python train.py --activation="gelu" --bias="none" --init_std_up=0.0625 --lr=0.011 --beta1=0.95 --schedule="wsd" --train_tokens=134100000
Each number is 200 + 40 x the weight over the matrix's rms, rounded and kept within 0 to 999. Layers, rows and columns count from 0.

# layer 4 MLP up, 192x64, rms 0.418, rows 0-108, columns 0-63
228,212,136,195,288,112,140,177,188,290,135,195,201,119,173,196,229,230,201,185,199,172,169,159,171,251,187,258,163,157,180,165,237,286,299,180,127,199,202,72,182,242,195,271,205,131,135,208,241,278,119,278,257,293,235,273,224,198,149,247,110,253,204,175
229,204,204,221,192,208,185,222,208,227,186,164,205,236,144,214,154,181,192,224,213,189,179,172,185,210,178,178,217,195,177,235,184,184,180,248,219,183,174,225,207,157,243,255,200,183,256,223,224,187,220,241,245,215,184,186,181,249,249,178,201,218,152,218
194,229,178,150,134,227,183,115,212,197,200,172,181,174,146,222,250,205,235,144,177,207,150,194,265,229,285,191,196,269,211,220,157,245,153,209,206,142,149,212,147,99,174,164,186,193,154,183,170,214,158,146,196,175,205,121,196,212,190,174,212,159,191,148
266,260,229,212,168,197,181,122,166,207,186,251,192,249,245,241,166,294,236,205,148,160,261,182,161,159,210,240,241,213,164,207,197,237,206,160,203,202,172,195,231,228,155,216,217,176,183,154,203,204,259,165,196,153,201,148,200,219,200,225,235,244,196,179
211,272,192,173,254,202,246,241,202,257,121,201,238,245,139,305,177,226,140,226,201,246,182,126,298,147,158,173,188,235,162,235,184,279,191,291,185,190,84,158,140,251,241,137,250,185,170,172,152,233,220,149,276,267,229,239,153,123,218,279,173,142,211,216
210,248,220,244,241,198,110,142,159,196,223,181,152,204,213,145,192,192,250,270,203,208,254,216,101,185,194,246,181,189,191,279,190,145,194,144,243,196,280,250,234,172,175,242,279,183,223,137,240,173,202,189,136,199,211,165,208,185,185,168,215,249,139,225
213,192,154,162,190,172,193,197,208,178,238,147,258,234,215,180,206,237,224,160,224,191,232,204,220,250,213,197,263,221,241,223,212,193,198,182,192,222,157,210,201,230,265,217,160,215,210,242,228,137,183,167,200,208,199,231,176,135,217,219,211,148,196,174
344,227,146,232,298,233,124,138,259,196,178,202,207,202,167,177,237,210,256,169,274,247,209,251,218,177,145,165,237,137,149,245,215,157,243,155,139,156,222,288,189,180,264,119,176,180,145,226,249,323,207,234,270,316,201,195,269,222,167,190,173,233,163,145
209,287,205,217,236,184,207,194,225,235,237,205,277,178,161,219,207,182,206,231,191,252,158,185,157,284,209,253,265,192,226,270,241,149,199,189,174,226,199,200,170,209,156,210,195,190,218,140,244,230,269,129,203,182,219,177,170,151,125,236,173,233,221,185
119,173,234,148,196,153,203,213,175,182,299,175,178,199,280,208,197,191,199,151,158,207,218,199,210,209,229,278,177,201,124,241,254,195,172,124,159,179,236,221,169,175,198,111,234,230,228,229,196,173,186,124,250,181,229,231,191,132,228,218,219,230,217,220
137,188,222,230,223,208,219,172,186,188,265,147,171,231,207,168,195,217,261,199,198,219,166,197,224,251,143,211,250,153,188,244,185,252,65,241,241,202,231,210,205,214,197,180,186,229,219,184,116,126,111,208,167,263,215,193,243,170,207,263,188,263,164,206
206,233,162,258,234,198,156,180,158,195,165,216,212,166,189,205,231,215,241,165,161,194,142,207,209,154,198,246,214,237,117,139,239,237,200,179,234,210,216,222,220,181,149,220,126,268,219,140,167,188,193,166,219,183,222,277,205,245,172,225,211,159,258,110
205,230,210,165,182,267,237,191,225,158,195,189,237,145,154,187,212,209,248,193,183,146,148,213,136,200,228,157,202,232,182,169,165,198,213,196,218,276,183,182,213,191,181,244,304,184,181,272,171,249,175,246,178,253,215,241,253,255,135,186,221,205,213,156
228,139,157,209,223,193,179,256,209,255,151,224,113,180,206,137,324,207,144,251,270,256,144,206,168,143,158,192,168,156,225,214,205,221,225,150,240,250,268,232,136,276,251,253,162,163,242,219,205,178,224,214,211,274,132,200,308,136,177,229,157,202,251,238
242,216,154,221,170,200,202,221,264,208,193,183,159,166,246,250,182,208,281,255,193,184,242,176,181,121,225,166,147,243,278,201,152,153,137,251,152,131,223,269,222,177,209,137,126,165,217,221,226,109,149,195,241,162,128,196,207,151,188,173,264,218,187,322
205,229,212,213,247,165,167,227,187,200,182,143,158,199,204,245,157,212,258,225,220,179,200,200,199,240,168,238,176,186,234,231,221,185,158,189,145,177,202,192,267,224,207,218,173,198,184,162,177,191,169,184,230,236,194,182,186,185,241,241,193,223,172,198
215,231,160,170,246,268,171,119,186,232,246,199,210,194,187,169,260,121,277,237,154,218,287,181,202,163,233,294,197,209,224,282,223,218,113,235,135,212,213,158,280,172,120,222,97,196,156,237,268,229,224,153,184,183,193,175,230,256,195,195,140,277,216,165
193,159,164,208,265,178,142,215,195,189,181,179,268,204,170,224,211,149,172,209,231,276,220,148,187,230,218,202,248,166,168,217,204,219,220,230,236,153,230,197,151,155,139,142,128,213,155,256,210,285,172,170,230,233,193,188,157,229,207,203,174,143,214,220
196,134,128,194,184,187,143,202,217,190,284,215,250,297,300,150,189,260,102,231,175,179,234,232,226,220,198,247,158,180,246,206,262,224,195,180,185,198,199,254,197,219,169,198,175,186,264,189,189,169,249,154,191,147,233,155,217,282,146,245,110,159,152,210
206,185,157,206,184,194,152,118,221,166,276,92,200,271,257,138,213,127,148,269,195,110,242,195,225,285,274,212,153,191,168,127,240,211,232,152,141,256,178,226,204,181,197,154,235,166,145,163,196,219,152,205,285,236,189,260,118,199,126,151,183,102,192,126
157,191,221,202,166,208,214,237,158,278,227,207,163,219,129,199,142,205,187,188,164,206,129,201,182,179,163,213,174,235,188,136,159,187,210,217,171,211,171,245,214,131,164,207,259,216,169,166,152,204,234,214,201,218,188,204,231,176,259,245,158,246,177,223
234,225,205,154,160,170,347,143,214,217,224,131,225,187,217,183,162,193,139,155,146,189,197,205,283,166,232,180,254,243,184,236,233,221,171,171,110,223,169,155,176,207,209,187,176,242,158,117,156,213,210,195,216,114,181,170,226,208,120,242,218,205,217,202
179,223,170,202,243,228,186,239,149,192,184,191,146,95,207,229,220,217,250,203,284,178,128,194,147,186,131,204,225,166,235,218,241,226,220,199,158,152,158,243,250,174,169,225,206,203,210,245,152,158,212,121,166,216,206,220,169,157,253,234,212,220,184,188
137,197,218,204,167,241,131,171,208,187,186,206,269,176,191,203,211,211,173,190,191,159,237,202,207,182,204,196,229,189,210,231,188,227,266,141,248,222,179,249,228,212,208,190,158,245,215,161,156,128,206,165,221,243,193,172,175,256,158,184,183,236,250,208
188,163,187,170,273,151,148,210,215,223,216,204,171,218,167,250,253,248,202,250,217,225,238,144,211,205,151,228,174,164,137,235,277,273,217,236,198,138,223,222,217,208,221,183,235,210,180,265,208,150,193,216,182,256,206,210,167,132,218,203,170,122,185,233
192,205,235,206,164,203,227,100,204,214,263,196,177,170,157,243,167,162,219,253,206,188,131,184,177,182,238,252,244,181,208,168,183,172,108,164,201,219,196,168,229,200,242,175,152,186,188,119,184,174,245,193,206,229,237,226,175,182,117,243,223,195,257,220
210,127,205,319,303,170,111,225,307,177,179,146,191,168,220,254,193,219,193,232,137,245,145,256,238,185,139,253,210,193,189,182,145,201,286,247,170,90,161,213,200,208,262,158,185,199,208,223,196,153,132,134,189,253,191,175,162,147,260,159,228,125,188,282
181,230,242,180,262,206,173,152,205,228,206,238,223,244,195,237,153,178,174,183,208,196,236,174,246,221,189,128,209,210,235,206,155,169,112,241,188,182,153,176,273,131,246,224,239,220,274,193,234,174,239,200,195,187,199,240,183,215,213,218,125,193,224,191
159,238,197,172,188,184,174,249,169,156,192,180,243,190,164,197,218,129,172,152,195,254,108,174,111,110,290,263,205,220,147,233,122,203,179,155,212,193,174,153,213,172,225,179,222,244,199,210,266,165,170,159,249,216,257,149,202,252,234,168,179,202,282,167
188,227,197,162,163,208,267,237,201,241,289,251,255,187,254,192,242,184,250,227,145,205,133,205,266,226,223,173,262,67,226,170,185,263,171,231,278,223,151,156,172,168,120,204,224,89,294,222,162,140,168,216,183,201,157,203,150,285,196,246,130,181,123,218
223,275,144,183,214,220,221,147,192,118,143,115,147,148,212,203,177,235,158,126,251,221,154,161,120,201,181,169,216,228,225,210,247,236,207,197,196,226,218,200,177,177,174,235,218,211,174,158,193,245,150,252,190,229,246,230,199,190,205,221,223,177,198,214
190,207,183,209,199,191,257,230,162,181,186,290,251,204,257,193,200,251,169,204,183,146,210,195,272,193,233,209,188,156,193,225,226,198,192,150,161,201,207,214,183,223,246,161,202,229,217,187,180,208,177,143,186,252,273,170,211,272,194,208,206,226,228,220
231,207,181,263,157,156,254,227,268,306,190,211,141,247,151,142,253,203,215,225,185,106,202,154,210,179,157,234,203,149,250,224,198,222,197,179,213,186,206,163,181,176,279,190,165,267,233,217,182,238,148,207,280,259,153,231,222,204,172,136,205,168,90,204
190,175,199,169,131,255,172,212,193,201,187,182,180,148,187,247,217,206,185,182,198,246,203,229,207,173,129,244,230,201,158,203,191,253,220,165,201,211,206,233,182,204,230,225,200,203,186,221,157,150,240,213,173,201,198,174,200,137,199,204,195,225,161,202
164,241,223,175,148,116,280,170,187,141,227,191,317,223,264,197,151,149,133,161,236,172,276,154,213,160,280,171,189,154,213,257,157,212,186,234,127,245,203,177,209,180,181,190,295,85,140,142,229,261,201,264,228,154,223,173,168,238,274,279,130,141,163,156
207,187,175,223,198,146,241,240,121,254,221,214,185,193,148,197,158,253,192,218,149,211,227,182,231,247,190,255,221,169,132,198,271,270,240,191,180,154,175,119,233,243,160,175,208,221,141,149,185,101,175,161,218,215,178,262,210,196,188,259,182,96,217,202
235,184,163,213,248,181,199,230,165,154,163,208,166,136,170,184,237,143,124,205,190,217,244,237,288,190,183,261,183,127,200,262,150,273,180,202,278,108,244,198,257,238,180,184,230,219,170,218,208,213,247,229,179,298,250,253,182,228,194,168,192,135,240,145
211,211,207,201,240,223,158,96,190,204,245,191,230,198,246,145,127,153,168,140,197,323,182,216,194,227,173,205,253,222,236,168,165,305,217,215,232,265,210,213,177,172,127,145,244,189,216,168,143,275,209,239,190,189,185,161,141,355,171,214,168,154,154,235
213,194,208,237,191,141,182,188,214,148,193,194,192,231,203,169,221,240,328,228,128,169,229,189,173,193,202,194,168,319,241,206,189,192,178,182,185,231,219,184,172,240,177,244,253,204,248,259,159,282,169,249,189,146,188,193,281,209,231,194,202,240,196,207
167,204,202,273,164,121,198,189,143,208,267,160,186,191,181,203,133,220,166,218,147,179,131,198,170,223,236,203,186,127,226,144,199,242,174,193,153,192,230,115,160,215,196,231,262,184,249,195,225,287,142,152,166,245,166,128,203,251,176,263,153,154,105,191
175,216,162,176,183,181,180,188,190,196,220,230,239,217,186,161,161,179,212,190,246,219,155,173,238,223,213,215,127,172,248,189,209,214,193,180,164,245,190,172,168,210,241,176,197,233,176,240,156,237,207,132,243,265,210,241,186,228,216,197,191,150,198,227
210,270,224,161,203,144,217,241,192,280,88,260,182,180,146,218,248,172,203,136,201,204,150,213,213,201,172,159,192,263,193,190,135,174,202,181,221,187,185,137,116,271,152,193,229,235,204,156,197,206,162,222,148,257,189,243,215,116,194,195,179,151,208,213
252,232,139,160,216,200,173,248,207,254,182,176,194,231,199,145,248,239,190,170,264,182,219,190,231,204,172,184,206,272,157,209,165,187,242,195,188,257,152,230,261,201,219,170,197,235,218,241,245,134,220,207,210,240,176,273,249,143,241,190,248,212,173,231
220,220,184,233,167,188,167,165,193,185,216,255,203,196,223,169,166,164,198,181,160,217,254,182,221,222,188,200,180,237,216,267,208,193,152,188,238,169,202,187,180,274,155,284,181,225,262,138,170,123,238,121,141,153,199,217,203,229,230,220,238,191,189,259
195,238,190,199,183,150,191,144,180,174,165,120,226,231,217,171,193,153,189,159,147,244,177,171,188,171,237,175,180,245,227,160,142,203,230,208,228,236,255,259,196,215,254,143,220,251,190,162,217,252,201,258,227,180,173,106,224,177,231,225,104,141,250,184
178,269,194,222,231,206,161,163,187,181,215,181,223,184,169,147,160,257,182,209,183,171,261,234,152,198,281,213,250,202,164,264,140,254,272,138,249,214,220,187,342,217,172,222,208,224,220,146,171,201,217,156,211,222,189,225,174,236,222,169,144,171,158,219
183,203,175,271,161,216,214,181,182,200,148,218,231,249,260,188,183,248,184,99,193,220,203,188,165,250,124,196,279,230,178,251,204,255,228,219,178,188,174,230,239,181,222,228,223,200,195,233,162,198,234,188,238,131,184,207,191,133,158,186,224,192,222,224
179,246,239,236,219,183,202,191,187,198,195,209,179,221,181,228,244,230,168,255,253,210,219,191,104,205,149,234,256,161,226,259,183,260,162,211,112,257,143,228,182,150,235,170,117,272,189,201,222,173,199,192,217,183,209,252,213,209,199,212,168,199,80,218
193,201,196,185,161,166,225,170,166,193,195,170,161,249,150,194,257,160,245,201,206,229,196,216,203,200,193,156,228,210,225,163,166,210,197,200,154,199,189,160,111,251,175,234,270,185,152,264,180,248,197,168,239,256,130,172,179,207,211,183,181,142,181,287
143,254,173,189,268,175,182,216,147,265,199,219,287,186,196,261,184,222,213,186,139,291,170,159,102,216,173,225,181,141,234,193,199,223,160,194,181,168,167,195,160,209,216,171,224,124,185,182,225,99,230,135,263,244,190,199,180,205,196,225,220,176,217,181
231,291,174,267,248,220,152,182,218,146,200,208,129,229,229,219,221,144,111,202,175,220,182,230,210,213,119,286,169,205,151,196,164,160,232,161,177,133,227,188,226,210,172,181,259,174,239,167,187,188,166,131,213,241,157,294,182,201,257,232,269,250,110,201
216,185,203,219,281,182,156,86,217,178,180,194,253,152,184,167,231,209,168,203,244,253,79,177,155,285,191,240,169,206,159,141,89,205,229,238,185,210,220,129,266,96,175,191,253,201,198,251,244,195,206,259,241,242,204,190,126,221,199,170,146,300,215,235
210,204,145,155,186,223,182,169,196,179,159,195,217,258,177,199,204,163,259,200,211,224,221,190,171,206,178,189,260,201,164,207,155,196,177,220,224,285,262,180,152,202,207,219,201,197,182,214,202,244,254,196,190,189,207,187,191,193,279,211,151,210,153,198
217,119,227,255,138,205,123,197,247,175,55,199,225,151,112,216,180,293,115,205,229,211,202,143,182,247,99,245,229,160,187,189,250,257,245,222,201,128,154,221,242,243,134,221,236,217,163,145,185,145,159,207,273,183,255,206,215,178,203,152,202,172,263,185
172,177,197,162,209,246,241,207,192,259,205,256,195,233,200,225,240,240,159,262,234,128,243,257,179,199,157,220,249,163,209,221,143,220,197,181,161,230,196,156,217,143,192,255,167,228,194,189,222,188,262,208,233,201,154,180,183,228,232,282,178,230,125,225
233,267,182,223,184,301,199,149,214,282,123,185,143,87,184,152,256,215,152,164,196,243,225,153,242,200,162,207,241,124,275,172,263,272,191,259,243,155,215,160,215,178,199,172,256,134,108,216,236,212,180,207,226,197,156,185,244,286,204,131,190,127,212,253
218,191,167,284,187,150,193,206,197,179,267,225,197,201,187,150,164,206,163,238,156,292,179,228,260,214,222,183,145,241,253,141,186,185,166,207,185,187,183,153,237,177,187,168,206,170,225,228,138,222,229,251,189,196,213,215,203,199,166,160,165,139,230,228
225,228,231,186,135,262,223,150,161,199,200,223,157,239,191,196,153,170,208,244,196,211,222,230,232,215,193,271,185,227,237,217,236,193,156,201,140,245,192,190,171,144,232,222,250,149,105,173,267,228,180,247,156,120,200,193,127,219,158,191,172,225,169,249
263,236,227,240,187,183,180,206,156,230,182,205,253,209,220,210,229,173,232,237,134,184,238,171,180,189,243,186,258,195,158,185,183,191,173,251,216,135,185,138,272,219,209,177,188,278,291,198,206,186,166,234,170,135,248,143,205,228,199,227,178,210,209,179
167,173,223,196,117,131,204,274,263,165,256,147,227,193,243,154,135,154,218,212,266,129,213,181,163,96,252,180,237,239,192,254,184,189,226,280,204,215,209,110,180,259,219,201,191,183,132,234,190,210,171,223,196,182,194,168,213,224,214,278,133,251,212,217
264,241,148,151,185,173,174,100,155,202,225,184,129,159,248,215,166,200,181,222,196,178,286,145,200,182,198,203,256,134,202,278,227,213,250,230,183,188,126,183,262,178,200,202,242,205,162,237,218,211,268,124,238,213,250,245,117,194,298,237,312,195,222,144
306,253,153,278,293,228,184,151,178,303,137,138,253,280,211,169,190,207,235,235,137,218,237,128,185,226,213,211,190,278,151,233,209,228,191,223,218,234,220,188,216,202,104,220,236,158,246,118,169,281,46,286,158,230,213,161,195,295,228,182,143,187,163,176
189,158,164,248,273,198,224,275,160,219,221,175,108,97,215,207,178,231,223,147,191,157,195,234,147,148,243,99,168,166,127,206,176,226,205,237,224,158,174,276,192,201,211,133,181,251,285,284,170,165,198,88,227,210,194,180,230,137,255,258,178,191,135,237
164,158,182,171,210,169,227,138,182,191,187,133,246,238,198,288,202,187,198,219,137,241,186,167,235,204,206,211,261,144,232,181,176,155,257,201,222,179,225,178,217,198,194,244,226,169,229,167,207,164,239,196,172,153,212,189,170,228,202,224,154,183,168,198
199,198,240,214,197,195,181,153,215,199,239,172,171,148,199,227,221,182,212,205,169,224,230,229,223,177,226,192,185,259,231,249,242,187,219,174,216,174,196,209,258,260,205,231,185,195,234,177,264,175,176,186,269,172,151,266,148,274,168,238,247,195,190,173
205,251,237,269,207,246,143,178,236,145,154,209,226,246,191,194,192,244,195,137,189,166,233,198,155,227,212,213,227,220,219,288,173,193,194,137,250,225,170,111,170,239,243,239,200,237,207,211,147,248,239,184,182,196,208,104,163,238,200,144,181,211,232,218
238,147,206,311,234,197,94,237,213,210,210,267,213,200,188,200,207,222,187,261,197,231,131,204,164,194,155,279,200,168,129,205,157,162,247,178,294,133,251,202,256,178,164,226,130,203,232,238,146,136,193,230,153,230,208,270,149,174,219,116,207,232,224,202
198,275,212,211,125,209,180,110,170,188,149,238,175,183,279,197,200,184,248,216,213,204,224,207,192,224,237,238,180,179,171,193,230,269,202,184,138,202,224,134,263,197,206,239,225,192,159,151,182,168,202,218,187,110,114,147,151,255,242,259,224,182,252,111
311,223,197,177,307,199,143,286,212,188,206,199,154,160,171,215,257,180,209,260,174,230,122,226,255,202,211,251,136,91,124,245,144,284,178,172,269,130,134,198,215,210,170,155,201,179,278,253,248,105,126,201,124,286,180,238,152,209,245,142,182,142,124,243
149,153,211,191,228,212,247,203,174,274,223,229,127,181,237,230,198,208,178,196,108,226,203,273,281,216,195,181,180,194,196,173,141,168,162,195,201,175,233,134,176,266,155,168,193,165,217,213,218,205,195,176,230,202,178,233,177,224,270,165,162,204,192,233
197,227,193,210,173,154,138,172,188,230,179,175,150,201,170,227,190,205,198,194,158,213,171,198,195,222,207,236,193,266,225,169,166,238,200,209,185,279,146,229,253,172,164,228,210,191,208,237,183,180,248,207,189,172,249,224,279,184,218,164,141,268,242,249
190,117,208,205,179,154,185,291,211,151,192,216,193,144,229,183,138,210,218,192,194,166,178,196,187,223,127,179,233,204,130,206,246,199,221,187,248,214,241,215,273,234,192,213,178,194,264,204,208,229,219,178,132,182,251,228,241,203,168,151,207,202,197,194
207,229,196,213,270,176,150,255,168,263,225,216,162,168,243,210,199,222,222,181,208,194,181,113,208,216,209,224,208,187,183,167,200,211,196,146,240,212,239,239,114,194,246,231,255,213,234,199,162,181,145,156,215,173,242,101,198,249,227,211,228,171,178,185
238,193,122,214,127,212,99,219,165,222,181,174,188,145,208,236,198,164,186,214,265,168,225,175,229,210,211,191,214,202,206,299,183,199,133,231,223,205,180,235,152,201,216,214,79,225,265,260,258,227,193,172,231,216,253,132,211,133,198,247,135,196,240,294
241,199,205,242,245,172,158,178,305,209,200,176,163,163,218,176,250,157,107,233,231,221,243,230,274,268,277,240,206,247,200,165,195,300,168,214,197,204,151,171,250,187,164,193,186,199,222,231,152,203,171,177,165,195,182,182,154,269,169,195,207,147,219,194
228,279,191,179,225,232,167,161,260,182,216,230,209,233,121,220,221,206,189,207,138,191,120,209,174,181,238,234,214,131,236,182,225,173,163,148,228,142,241,114,213,182,173,187,182,225,169,134,203,168,223,140,174,205,199,137,231,222,248,181,138,211,191,185
170,210,198,261,166,168,216,302,212,253,118,207,209,176,243,120,160,230,215,192,171,259,212,157,176,202,211,173,127,117,262,168,224,228,129,287,201,190,188,139,213,257,234,210,206,203,228,173,179,268,241,191,233,111,195,146,225,224,198,269,118,128,197,179
155,159,196,219,156,113,217,216,190,237,238,159,289,163,150,171,227,210,164,202,174,108,167,175,214,172,169,263,178,195,176,214,217,166,203,184,221,244,239,258,203,199,156,203,153,168,188,147,144,209,189,213,210,296,217,216,162,249,183,255,184,206,177,150
170,279,127,247,197,233,101,215,219,197,150,177,267,170,183,237,156,243,225,318,262,164,235,116,174,184,245,211,184,231,275,233,257,142,148,185,142,133,225,235,201,223,199,275,194,206,177,174,183,149,198,104,189,140,258,94,199,132,240,229,115,216,197,249
259,269,207,176,177,179,201,188,216,130,148,279,221,191,260,239,90,141,211,168,219,219,213,179,237,170,211,250,162,179,172,195,194,190,158,281,171,180,225,239,161,228,206,184,210,184,163,154,263,263,169,151,160,139,243,174,157,275,175,220,231,198,229,225
247,194,220,225,170,133,263,180,233,166,173,169,135,105,232,182,234,172,218,136,190,157,186,215,188,214,146,286,216,244,224,161,249,226,217,167,212,225,154,244,202,258,151,185,201,171,134,263,246,169,210,210,219,139,213,240,211,169,272,209,216,238,174,203
304,290,185,193,181,178,163,156,262,216,142,160,217,141,184,202,230,126,125,237,288,183,144,173,115,158,189,201,214,223,160,134,165,152,219,176,209,230,207,195,190,172,221,254,235,238,171,183,186,203,269,179,263,231,234,225,139,181,277,172,174,211,187,162
198,201,168,201,91,213,187,166,178,113,240,181,212,245,234,217,171,231,242,189,134,163,242,173,149,238,214,167,218,203,219,225,224,219,233,228,201,250,194,222,209,212,201,232,243,177,180,264,163,234,203,211,233,159,234,173,186,215,236,198,192,152,220,182
258,234,208,214,221,176,223,197,208,184,209,234,153,167,202,205,171,248,163,273,193,191,230,221,255,168,167,251,198,211,281,194,175,175,76,127,195,156,130,156,228,146,164,186,233,149,254,207,170,137,184,214,174,198,199,195,183,232,113,194,218,218,212,172
229,215,147,217,164,188,253,186,152,179,239,164,140,238,229,125,172,188,135,189,182,156,275,133,153,160,188,247,248,231,248,253,223,185,206,144,221,181,230,224,204,234,243,253,241,261,194,189,231,189,195,154,253,152,163,163,174,220,144,231,238,251,204,206
230,191,125,189,242,221,201,210,140,208,208,216,171,216,294,110,249,171,208,190,219,157,203,219,259,206,57,182,248,91,210,241,297,216,186,172,222,182,250,151,182,242,279,275,170,268,225,180,245,179,172,132,251,305,224,196,193,198,212,230,181,177,198,192
239,236,229,178,277,194,209,190,231,249,195,217,166,211,244,204,243,155,238,231,207,213,160,216,194,154,229,180,228,174,232,233,207,163,173,164,252,170,252,249,236,214,185,165,190,279,197,211,218,174,158,178,146,178,197,165,164,212,163,241,225,205,152,169
175,203,198,274,295,206,147,208,241,227,180,222,169,171,185,236,170,200,147,262,154,206,232,195,222,260,156,256,260,173,152,156,210,154,254,128,170,196,143,266,258,261,163,197,232,205,176,246,211,177,153,197,162,210,209,197,215,207,214,191,179,175,256,202
239,206,230,280,155,122,153,265,223,173,231,181,183,238,178,185,239,160,178,185,189,214,214,145,208,215,215,181,164,254,204,168,189,189,265,171,187,200,173,229,167,194,195,206,242,191,190,205,128,250,272,227,236,255,185,250,223,257,179,159,252,230,215,198
219,198,123,228,215,153,224,197,174,205,212,117,229,293,240,210,195,244,70,198,215,217,178,176,238,214,230,184,174,285,232,217,180,145,198,262,172,178,145,256,174,179,234,170,265,214,172,207,199,169,208,132,224,184,266,150,201,180,251,264,158,162,186,157
164,148,177,235,112,238,179,138,139,179,187,236,238,231,134,190,136,262,269,200,194,252,249,175,249,201,301,163,238,208,193,201,153,144,138,141,151,252,246,227,197,161,154,246,128,300,206,153,205,230,228,209,224,197,225,262,258,235,198,169,213,214,270,244
187,201,149,204,204,223,252,206,108,200,204,119,251,225,228,213,245,177,181,151,200,174,135,188,208,206,247,168,162,165,180,140,177,140,176,119,187,218,178,204,273,139,210,194,248,171,222,245,280,304,231,270,249,258,202,249,226,220,180,251,154,144,191,153
216,259,207,205,200,250,196,237,245,191,234,246,223,200,161,203,230,119,180,180,218,260,135,156,286,217,227,240,252,238,190,180,135,217,218,149,188,200,240,233,228,258,224,215,186,203,204,200,184,198,151,158,162,258,141,247,247,186,191,185,291,174,222,176
311,179,185,204,303,151,191,116,158,257,181,309,176,160,201,221,206,200,226,225,202,183,221,196,183,190,199,238,202,208,146,145,166,227,243,205,180,165,272,168,201,194,207,189,155,179,125,220,182,214,196,217,256,148,177,292,207,331,223,208,166,144,192,144
172,212,171,246,193,140,210,239,201,110,231,181,245,172,225,193,127,269,231,281,150,170,183,262,212,128,144,219,231,268,187,173,235,210,212,167,119,156,176,196,162,178,196,154,216,270,206,183,178,266,194,151,260,211,187,234,208,221,197,269,263,249,213,186
218,263,174,253,195,201,225,160,195,157,193,97,189,210,233,98,216,191,133,181,226,226,173,228,238,201,167,225,110,279,198,169,232,109,166,217,179,212,233,225,228,247,226,179,235,281,221,209,235,282,202,240,137,212,185,151,181,230,189,241,157,151,179,206
206,180,160,200,160,246,182,166,126,137,207,135,134,207,205,187,217,160,95,133,252,219,190,165,174,147,186,158,224,142,209,220,259,223,239,227,212,233,204,197,250,240,115,214,160,207,254,118,232,188,210,219,205,235,210,201,190,263,197,224,140,156,228,231
272,171,135,207,183,194,205,190,191,267,271,162,254,214,244,163,209,129,183,173,220,142,203,231,197,219,277,92,203,172,286,148,210,159,217,220,217,228,217,101,223,233,203,149,189,179,119,166,238,119,264,261,266,197,263,144,245,157,145,246,193,126,200,203
203,215,183,262,183,200,126,182,260,239,66,203,230,275,190,241,178,169,259,198,235,196,77,140,227,240,253,223,200,192,171,237,181,238,155,197,181,211,177,173,236,169,192,213,270,148,203,199,189,214,86,221,172,164,162,210,137,136,218,222,192,195,230,169
199,161,207,273,247,244,189,206,196,199,171,187,148,171,200,231,213,183,235,192,206,187,185,150,123,197,225,215,176,168,185,233,180,190,193,193,186,148,197,197,123,205,186,250,240,215,164,196,211,271,197,199,198,195,209,169,154,220,151,235,223,222,185,120
187,261,223,173,244,165,166,191,238,202,203,175,131,222,235,231,264,181,226,148,150,220,220,203,217,196,200,234,172,152,190,233,214,219,235,123,186,219,280,236,187,268,201,206,101,258,214,120,203,239,208,142,162,221,148,165,310,112,198,235,229,118,164,212
192,206,182,167,243,151,273,162,197,203,177,166,214,188,191,181,165,247,217,211,217,166,242,144,211,213,246,178,198,204,235,241,228,207,197,181,158,310,192,170,132,215,194,265,243,147,196,184,128,216,143,117,201,168,213,202,240,192,146,246,166,156,162,252
236,290,165,184,236,192,170,215,178,178,294,170,176,181,282,164,139,195,192,244,195,171,349,152,154,189,269,190,192,246,242,164,287,171,189,199,205,189,176,154,161,239,109,228,223,187,90,208,174,182,204,136,195,152,250,167,226,240,172,290,153,193,187,205
172,166,236,127,183,217,159,207,242,188,218,235,182,182,226,186,146,212,233,77,220,161,203,212,267,242,132,212,192,187,191,213,178,188,171,181,189,175,210,237,206,302,229,147,189,191,220,207,171,176,196,168,160,244,239,176,254,221,177,155,260,244,197,255
239,144,220,219,194,186,227,201,185,136,192,137,261,134,167,240,155,191,246,254,223,153,202,175,261,243,198,176,272,127,128,218,231,216,160,169,132,175,201,213,132,217,171,195,206,222,201,208,206,276,148,148,192,248,172,173,212,199,239,256,162,161,216,177
183,202,224,196,151,138,157,171,218,169,195,219,219,175,100,261,147,221,228,165,135,223,197,190,197,247,184,251,208,199,143,177,200,209,227,237,187,202,296,158,204,157,261,132,192,267,179,175,208,155,181,156,136,244,152,114,214,173,146,251,216,235,231,147
176,241,222,212,169,220,201,187,203,218,186,211,222,222,198,189,162,182,196,188,220,205,184,205,211,193,220,190,182,178,195,190,176,217,198,185,225,208,187,196,181,188,147,198,191,198,204,233,202,178,209,207,191,175,231,196,224,186,170,210,246,180,249,154
229,172,211,207,257,215,192,209,156,228,253,207,165,236,112,235,240,260,186,223,189,233,188,137,203,185,217,249,185,221,146,182,234,211,235,210,251,149,123,209,219,228,199,246,165,212,192,200,321,225,226,204,185,283,274,165,157,185,218,134,144,196,194,192
208,112,197,199,241,205,227,220,250,242,214,207,188,91,213,214,211,148,194,243,181,170,191,253,218,173,184,216,163,150,203,171,215,170,169,196,210,143,243,229,249,225,204,113,194,172,231,249,146,255,210,229,197,208,271,193,204,144,207,235,195,200,198,200